Weights of a small GPT-style language model, trained from scratch on English Wikipedia: 16 layers.
Each number is 500 + 40 x the weight over the matrix's rms, rounded and kept within 0 to 999. Layers, rows and columns count from 0. Numbers have three digits each.

# v: layer 6 attention value, 128x128, rms 0.062, rows 36-63, columns 64-95
# o: layer 6 attention output (transposed), 128x128, rms 0.0649, rows 36-63, columns 64-95
# q: layer 6 attention query, 128x128, rms 0.0805, rows 64-119, columns 64-95
# k: layer 6 attention key, 128x128, rms 0.0804, rows 64-119, columns 64-95
v36:548482464487612526501548385448489509425589461395502528425532578616621485381631489461416506466541
o36:486490540516568423415516553508528459519493443578545636534495492460560521472470497512567451499482
v37:521447460532467471497497496540517457502485518482494469461502418481565499519497534463487483514514
o37:542504475504475495493506451435501477548504584523519529443512482546487583554481503495445482473510
v38:496530531520479542524497534479541538515490509515504514496567519529575407556516470536447524483515
o38:537456540519538521544548439541526486434502483520480463477513556442471396517451542492496557456572
v39:455407520488485480511507525480518523463509541463495466479560476483435457510450485503478420507581
o39:429476481532484492459442549540547520538525446460553426572528476490504515508449452513472521559543
v40:574548489517510478436441573575522519493476503546484475529483542476570402473507452519504529478501
o40:584508547479580491482577502495497422504473558500437573456465528501463437500470607486482508496489
v41:510483513522464385475556426450473495497523566474449491484502452475391478574377629507514550477453
o41:435556440551540463536549465517445567541540465481535493613482485460479470511592525558596423563431
v42:548518532524572475535538553512532571495555473529465463471486512529461466477573479487473482505587
o42:512444505447554542486565560456572502507459489541533414488487558469501443466472522504532474438581
v43:432455517472507593476538490507505507431469578539573477515495571538531353498506521464451482450515
o43:551453516505506498494563563474558461448491471455492565420490532474447484432490552543464535553543
v44:507459464392438480397482533567400473454481532564553453517457442495551460457474543432522560509502
o44:546520462495527493544513490458591418580505582481470521376487476587452556529583540465484558546427
v45:454544496499464513379456463432534444505554418547505440515604474556555533553539493628475441510582
o45:571475472567546496442565482467597463460476425562492409529553510476477481506471482559484501510566
v46:574493461580552529471505442530472416596500533552493539539545548523465583544412445547541526502433
o46:531494523476495453539420486554487500494528444605445498586517516557475501541507456486464474588510
v47:471443539410449470437495544590442466485527534446483454472511432504578505567415560499451449519488
o47:582510494546581468538456393523551481418514519415489463446468492599485533540498528428427564535510
v48:509540496514521486466567587540441512557487478514522500461453499481578607602477384530435540507523
o48:457477548530476449461473428626501459404509504456489385520547507544497510549484510467430607494520
v49:412470455510547490489576490545483480533580553523534500471445572523483578478476501565568596448522
o49:425537525491524459467499492572523553506559405447475533568481526516488533546516452467473476564474
v50:561544459540480483434531475519490525482445466541520503501477495532502432502470451505441529477485
o50:451513441497595424538536458559438464493466518456486565494516511481452485512497549530447539496516
v51:537475497470477462479530508516509505421506494503507529517531467515502484504487478450431520439505
o51:517490509500527462529534515528541468532452465518609590510541503519467490513465581496494510509495
v52:439449501554474479513514538477509459502519508485561479474511449491452488496443512494530440488505
o52:482500503578447480532483518517494540575539458505541445497533490514453486541517443496497511526474
v53:513499526506495463448465538481456569447522503543482537533552482510530469514497502556418554483498
o53:540516484437553478471489524542554495433498491516539453532519517500485460475546574559542527486509
v54:459463489563574508458494493418498457565457490466505457475467529508445539483471528522473500506457
o54:431477499534475511462465461507440542518552505573516551468458510478468579511463413526484460465497
v55:573538476424553477551512453431490514561486592560479524440485357480560433477385506500473477477531
o55:388501507554510538485532514472435499610548612482548577534567501480533523461480535539446374509516
v56:477554477487462481482442528560475520549417469423485584530538510456484510550453500483510550524496
o56:487483486484540496487450503492446502466495538429512475559577478554500506514485528504453549498574
v57:438461457496507421486516404453524461443413471447498501452485473500488498486481526505497589555440
o57:471527417569564503475576480486539574598477474527499625566533451436520587554489486548456482501521
v58:549539579516606561476487490468508466533433595510509468512523483543550514496573452485534396499520
o58:534476491375526505475524570465492443549572486465485447458543505486541423474426476534433576467536
v59:511554532483603471519503487463508568426419419496527518471486530447601519503559517505596594518511
o59:534550539523442553446605473425556527545396579483476541424602447471566522494515544536472571447465
v60:586473499539388481489518579596460538494570534508504556500535572512436560464461507491588457507508
o60:590575580461462465493437432500514450394455496485421451434484524661475498575604479409631542590423
v61:520553539436535444435434466504481509520501465527497495510503565481537491501556518550536497498501
o61:579519518498547529445516446434534485488454525517477502496500508487540521443555533526506491484517
v62:532455524491438460488434568483501532417518507478470504445465406515482436482481557550436469514548
o62:502511479544527525453480522482485479523516526468547494537439470508480505491513554506538462468457
v63:488541430528463534485479507442524500527409504519455468476500524465531549511474476556479499470495
o63:477453520484494522490566498525469514423459467503515583490561519469476492524406565568493514496558
q64:501669498389504556544547605558435513515557465612421523555447391350339477435542479471533433488565
k64:489462500533472496428452475520500477526446395525471467458494603547574603499476516479419637533463
q65:548575407480505497535493549505422471471536522566443535526525468427462468469517506501515466462535
k65:461504507501526504474531529527464525492505534489472449500521502488520476503517508462511505573468
q66:499522442457495492507507512475500531512523495514474496497514516464511499528485502509520478482542
k66:534492513428478505444462541495478494433511496530421437492476473470552531521458469425408578554503
q67:449404551513479475520475473478571479525465493423536496452510536554537549495466502520479567524450
k67:523520496504480519522498469483528504519487482503510547504470477502477525475501514524523481480500
q68:479487534528470461500509445468472533514496504512490531505531487520512510451509516508492526537481
k68:506499513514508482454463435498504517546444497460577625525520511507474532494530474564519485351601
q69:519502584488549502474507544545534447474568492509450473458474483472495535471456460485485505517440
k69:470435495511504546548476439419600441512500542406631674468418460546467561436531507627478495278599
q70:456498466495478510498543432559502534487478433515540520477546480554441454461495536479457499441498
k70:517479581544513448514500487523535507500469485544417563540506477497576487559539535518493442453423
q71:562491632580525458488548433425532573495442562482512427583480468541473547495528453489543483570416
k71:512529485501548563550498474478464448534444478459485410626495533510445564472450451530512469454488
q72:468489420563526457543500544508411481434463503453489471515520470433420498489476534522507498478535
k72:481568517500510469490599549531493548520500510584459465558470474429457506526492520377519466533451
q73:444411513593522461494476501430473445503473500420538472449567535543475511563476517546497579546495
k73:512543482507496495532552523471493511534522536514525585518529484467435474443545482551548470441567
q74:579603434457485491501507550530453521490508527583437521574462473438483492458531498474509444453512
k74:461490523499536493499508522502471532499501514500483456485518511487513482516504497467503526569460
q75:473523486464524525527503524506532487506496493532510499500515473493543536480477499494524469485525
k75:539460513468547531504482539440488504475501519530414378521477447466551469487488554407440515615455
q76:425442540510528556531489454466549448541496470411527454435522501544548578498485488548494522530458
k76:520500499506459500511502462492526511518490479492495554498469482490472521488512537486524515494491
q77:400447481507511539558449453472580485486421457415568517441487506576519539516472573561513570461533
k77:507534519485481481494533507523510526504501503527452501527492478464476470526506523477518505538491
q78:454468448535454442531509525520566524536465430470445525499544566479547558663539541558514404474469
k78:534542514493449517475494510480510523412472430520542446503503592566493547436551477494443528616433
q79:483478467516517517506497514549521510439460409540463499433543482600535521464473488486487471479453
k79:494507534466509531459569520473418449503484413454510539407547526489434495509533447520461454495525
q80:480433559467478434589498483472514489539413548481515617537538564449513655523560449502452480493451
k80:524580474563475463468403491527524533533485513469517525546500496490394577509481520498544505549463
q81:452491447463532543466558497422595471549437556508506630441433512593425563500496468509492560433502
k81:523568509454466453546528507488594523429567520486481560484428377460464480474464488525454466481427
q82:550458578541571444489521462478503507590539495497556433515549491412437521458505513496451481567478
k82:520452593535495577510440473491564481524481450459488493577505575540547541493504462506535570436489
q83:405529563497484438482500507524510515523477544532482524493409546446493517431428596401508542556559
k83:617557393474574536497471525555527543487506495523485460510505524480535505441563474527495460523567
q84:481465537504491596540518482404502530582507454483519464512522524480421474533438577444523555555539
k84:512495446549519547518475584512544494462479551541492527452482502443538518512480483523526610417543
q85:505542533500459529431474488569477484504506431424523461442456483450568483454505450481523516510543
k85:482540456467591421474477561495569533500519532477469467549546512487529530536476530518382446452505
q86:538533467549538550573495463412489433587463556471530502447504501421491495464501483536475517490547
k86:473421510435436588528373554496511446590491502484412520508525506471453419515515535479522599446534
q87:550468502571514500532520495477562503450383565547493596623542542445479552480528570521384389483479
k87:528477553598473491477490418518441454491468486528491542563509498433480421432509437493673494495543
q88:487515480520538534511523466496453487430473477505511527581493525524499469482434467542534422534543
k88:509504512531520476540544498560460470462449543486485566530481439397457582429483591539573477540474
q89:534526592411502445459521529496494484525561483465553494495531547584556490441602470498489398535455
k89:437530469447528455488484431405560434476474516476525500520441465534586474510475474476447452471513
q90:478477433525494453502429547486498528512518534518457476443460558533529496558482470498472441507507
k90:570540499503494592556565453531496508456453491517501529419485502560464586437530448501534570552516
q91:484454488528526494485507448532552524538560559439468471511453495471501546588428449462501533490451
k91:524509474452477531537529474488468489537550525507521536619469486449435581543525527508483552488463
q92:519528519516553497448453497444459504498516487467605461535552551520493437439471530512542419558447
k92:483509490472593503428574470488391398487427561437472518579527424463515558521492492521495505483529
q93:535528611489529480485583571458519535475537505445488529570477465637577538543501416515517475506535
k93:479490515468610504574536437494469469475500538558539481515406484499487517520483541552556524511453
q94:614519493369538552557433504424533399403457566519566483457543538485484525382568509490480477454439
k94:407452485526474523441552570511471457543519502421404507490477519513460502409509417510523494480587
q95:521571497518500507447578512540518491461463515562504461565491519460493549466557483458528450499479
k95:501479400535474367457508522500536542453437501468582464564531546505504583453439533515489391480507
q96:478420486551562425470523611638440460481549473568484564502433503567458482432444538489483451463583
k96:512548587488550438456541463524514490432502517537444542494612555492535465569651526548507487564464
q97:483488472478545574508555518412480453557437605484503547613624485559470433499486536457468487516471
k97:451539505491494485437515514472482436507545550478422550531520452524555444474504486501528535483527
q98:513487522579509480543552520422506466535456525525487502595520647546507502590501356555535399542555
k98:525521493477476573534549474498494450471428466531500566463496522432428514426509507571518546521509
q99:459505455463514569546444493512465435488610496538561516462519468458443549479488443574553532497516
k99:476459558471412449407560520554509546503504541455470542516458544502427521556564594512458544469549
q100:519463543517486502494535505510578466495525475544502420471503553541515516462453497521531471448486
k100:534478521478545515522571514411567491486494434498523549467449495440545481470496445484497547527532
q101:498475505523545552427530475519455503547427471456565586519481486544482407443496541549528555467607
k101:484489516514558459535505497582456398505522561468471488490597476465457481523463527494487502499416
q102:418540444575406571504426460477467474538530458455513507519521481508515409552610532497506458424559
k102:508533455488445410526506446621474418503578484481510521507530504555476508479464570418532557552490
q103:442567523531421473528471529531527524555497511474582543408428550479477498491477528510518456525444
k103:481553471470512476511469459511538481516465489436475452569486515550480420514491465516489437394532
q104:469478512445511407537493521600492533540578551514516520448444506480494584487580393475420485506511
k104:477515515492522476488523424519449582531475457486532556508467546506553510569507558488472470476597
q105:500407508547468451490517408486504448468514436556484517499516489579519521478563524525449426462457
k105:544521592538508473510463453453559403460529433517499511495513490518541460504541518455557457565501
q106:473477550457586541482503509569487567541511525491471520492478477561493465546530427468468456471502
k106:482486537527462428594506426465529532503467511548534535447509545564473519600461561534558490599465
q107:416481479529419441584469395417519574500464523532474480528516478528471542603562457471525595453490
k107:532618483522482519513531480517517592509552502507490552502463477468481567493464475469464491549488
q108:485497515500489454517468420491526510503486551486526482475516517470530547478530471564546498486544
k108:535552483465592479501543559516533473547524490405493579567492508397451529491512520490523562504552
q109:452515592541518588527478489497505534509495503508501519520460479471429510526491573452502535548514
k109:494515485480481563459504456530496535527535540533444499492505515521499388499575453554448498439616
q110:590475407580483461462459510488517415570548543485411489563501418404502457530510480510446474418520
k110:462481559432455566436409596455501482517599462481489624546502552562528457537535488511441589504392
q111:498386558469479435484514572510540482535457460571534489520493534521546509446523476500528455491488
k111:495526571503606457517508530410594557462480473469520531504477500502582484500489469485430434543490
q112:520533476475544482522489482579478463557558456492416485526534471503553408556468448517543554569487
k112:417510543531417590502519466497479512541528450495523520427493548487505500500499505483456508514441
q113:531531392481532558473545562497462487504470438531567483566623466554450365435518448484496486455478
k113:464493560526523390459596443499487467578490516461460484496521469485591496499438583507515503499461
q114:472521383457513609470517538518519446488481461527494497466501550404489428496484468514441511453571
k114:512479483449463418451571521565511478499602459494442470455451465412535459462449539500496497508603
q115:500452537457509453515454519498497397449519491542468518473421511458589534489414553494481490496454
k115:473564472512573502509468538464479521532544590477491449501484472450494550471548487480523483540483
q116:448458340456470510604538479483481556496397486543542529512574538494474545482466486519424477471477
k116:510541570530478447450557508487461461411481500443510595545437470421499439518434588493536492452573
q117:492501434469530505493553381449537536537428521495505530479498469543571576343508492538535576467517
k117:488486529490487564524541457474525492514444492524469518508587546471526517460551527483527558443474
q118:557595475496554538485458517467431421460552459487504533514490472503461433487525506518453416477609
k118:480493554529486514501521522511471481449448533566467526456436495482528524542448572559536579561442
q119:455475555537457453452561512486516479578505509496450493599520466574624478501377440512584444550450
k119:530496510471534511584419483421436493487449464449560536527512453460468587511531549494516564561471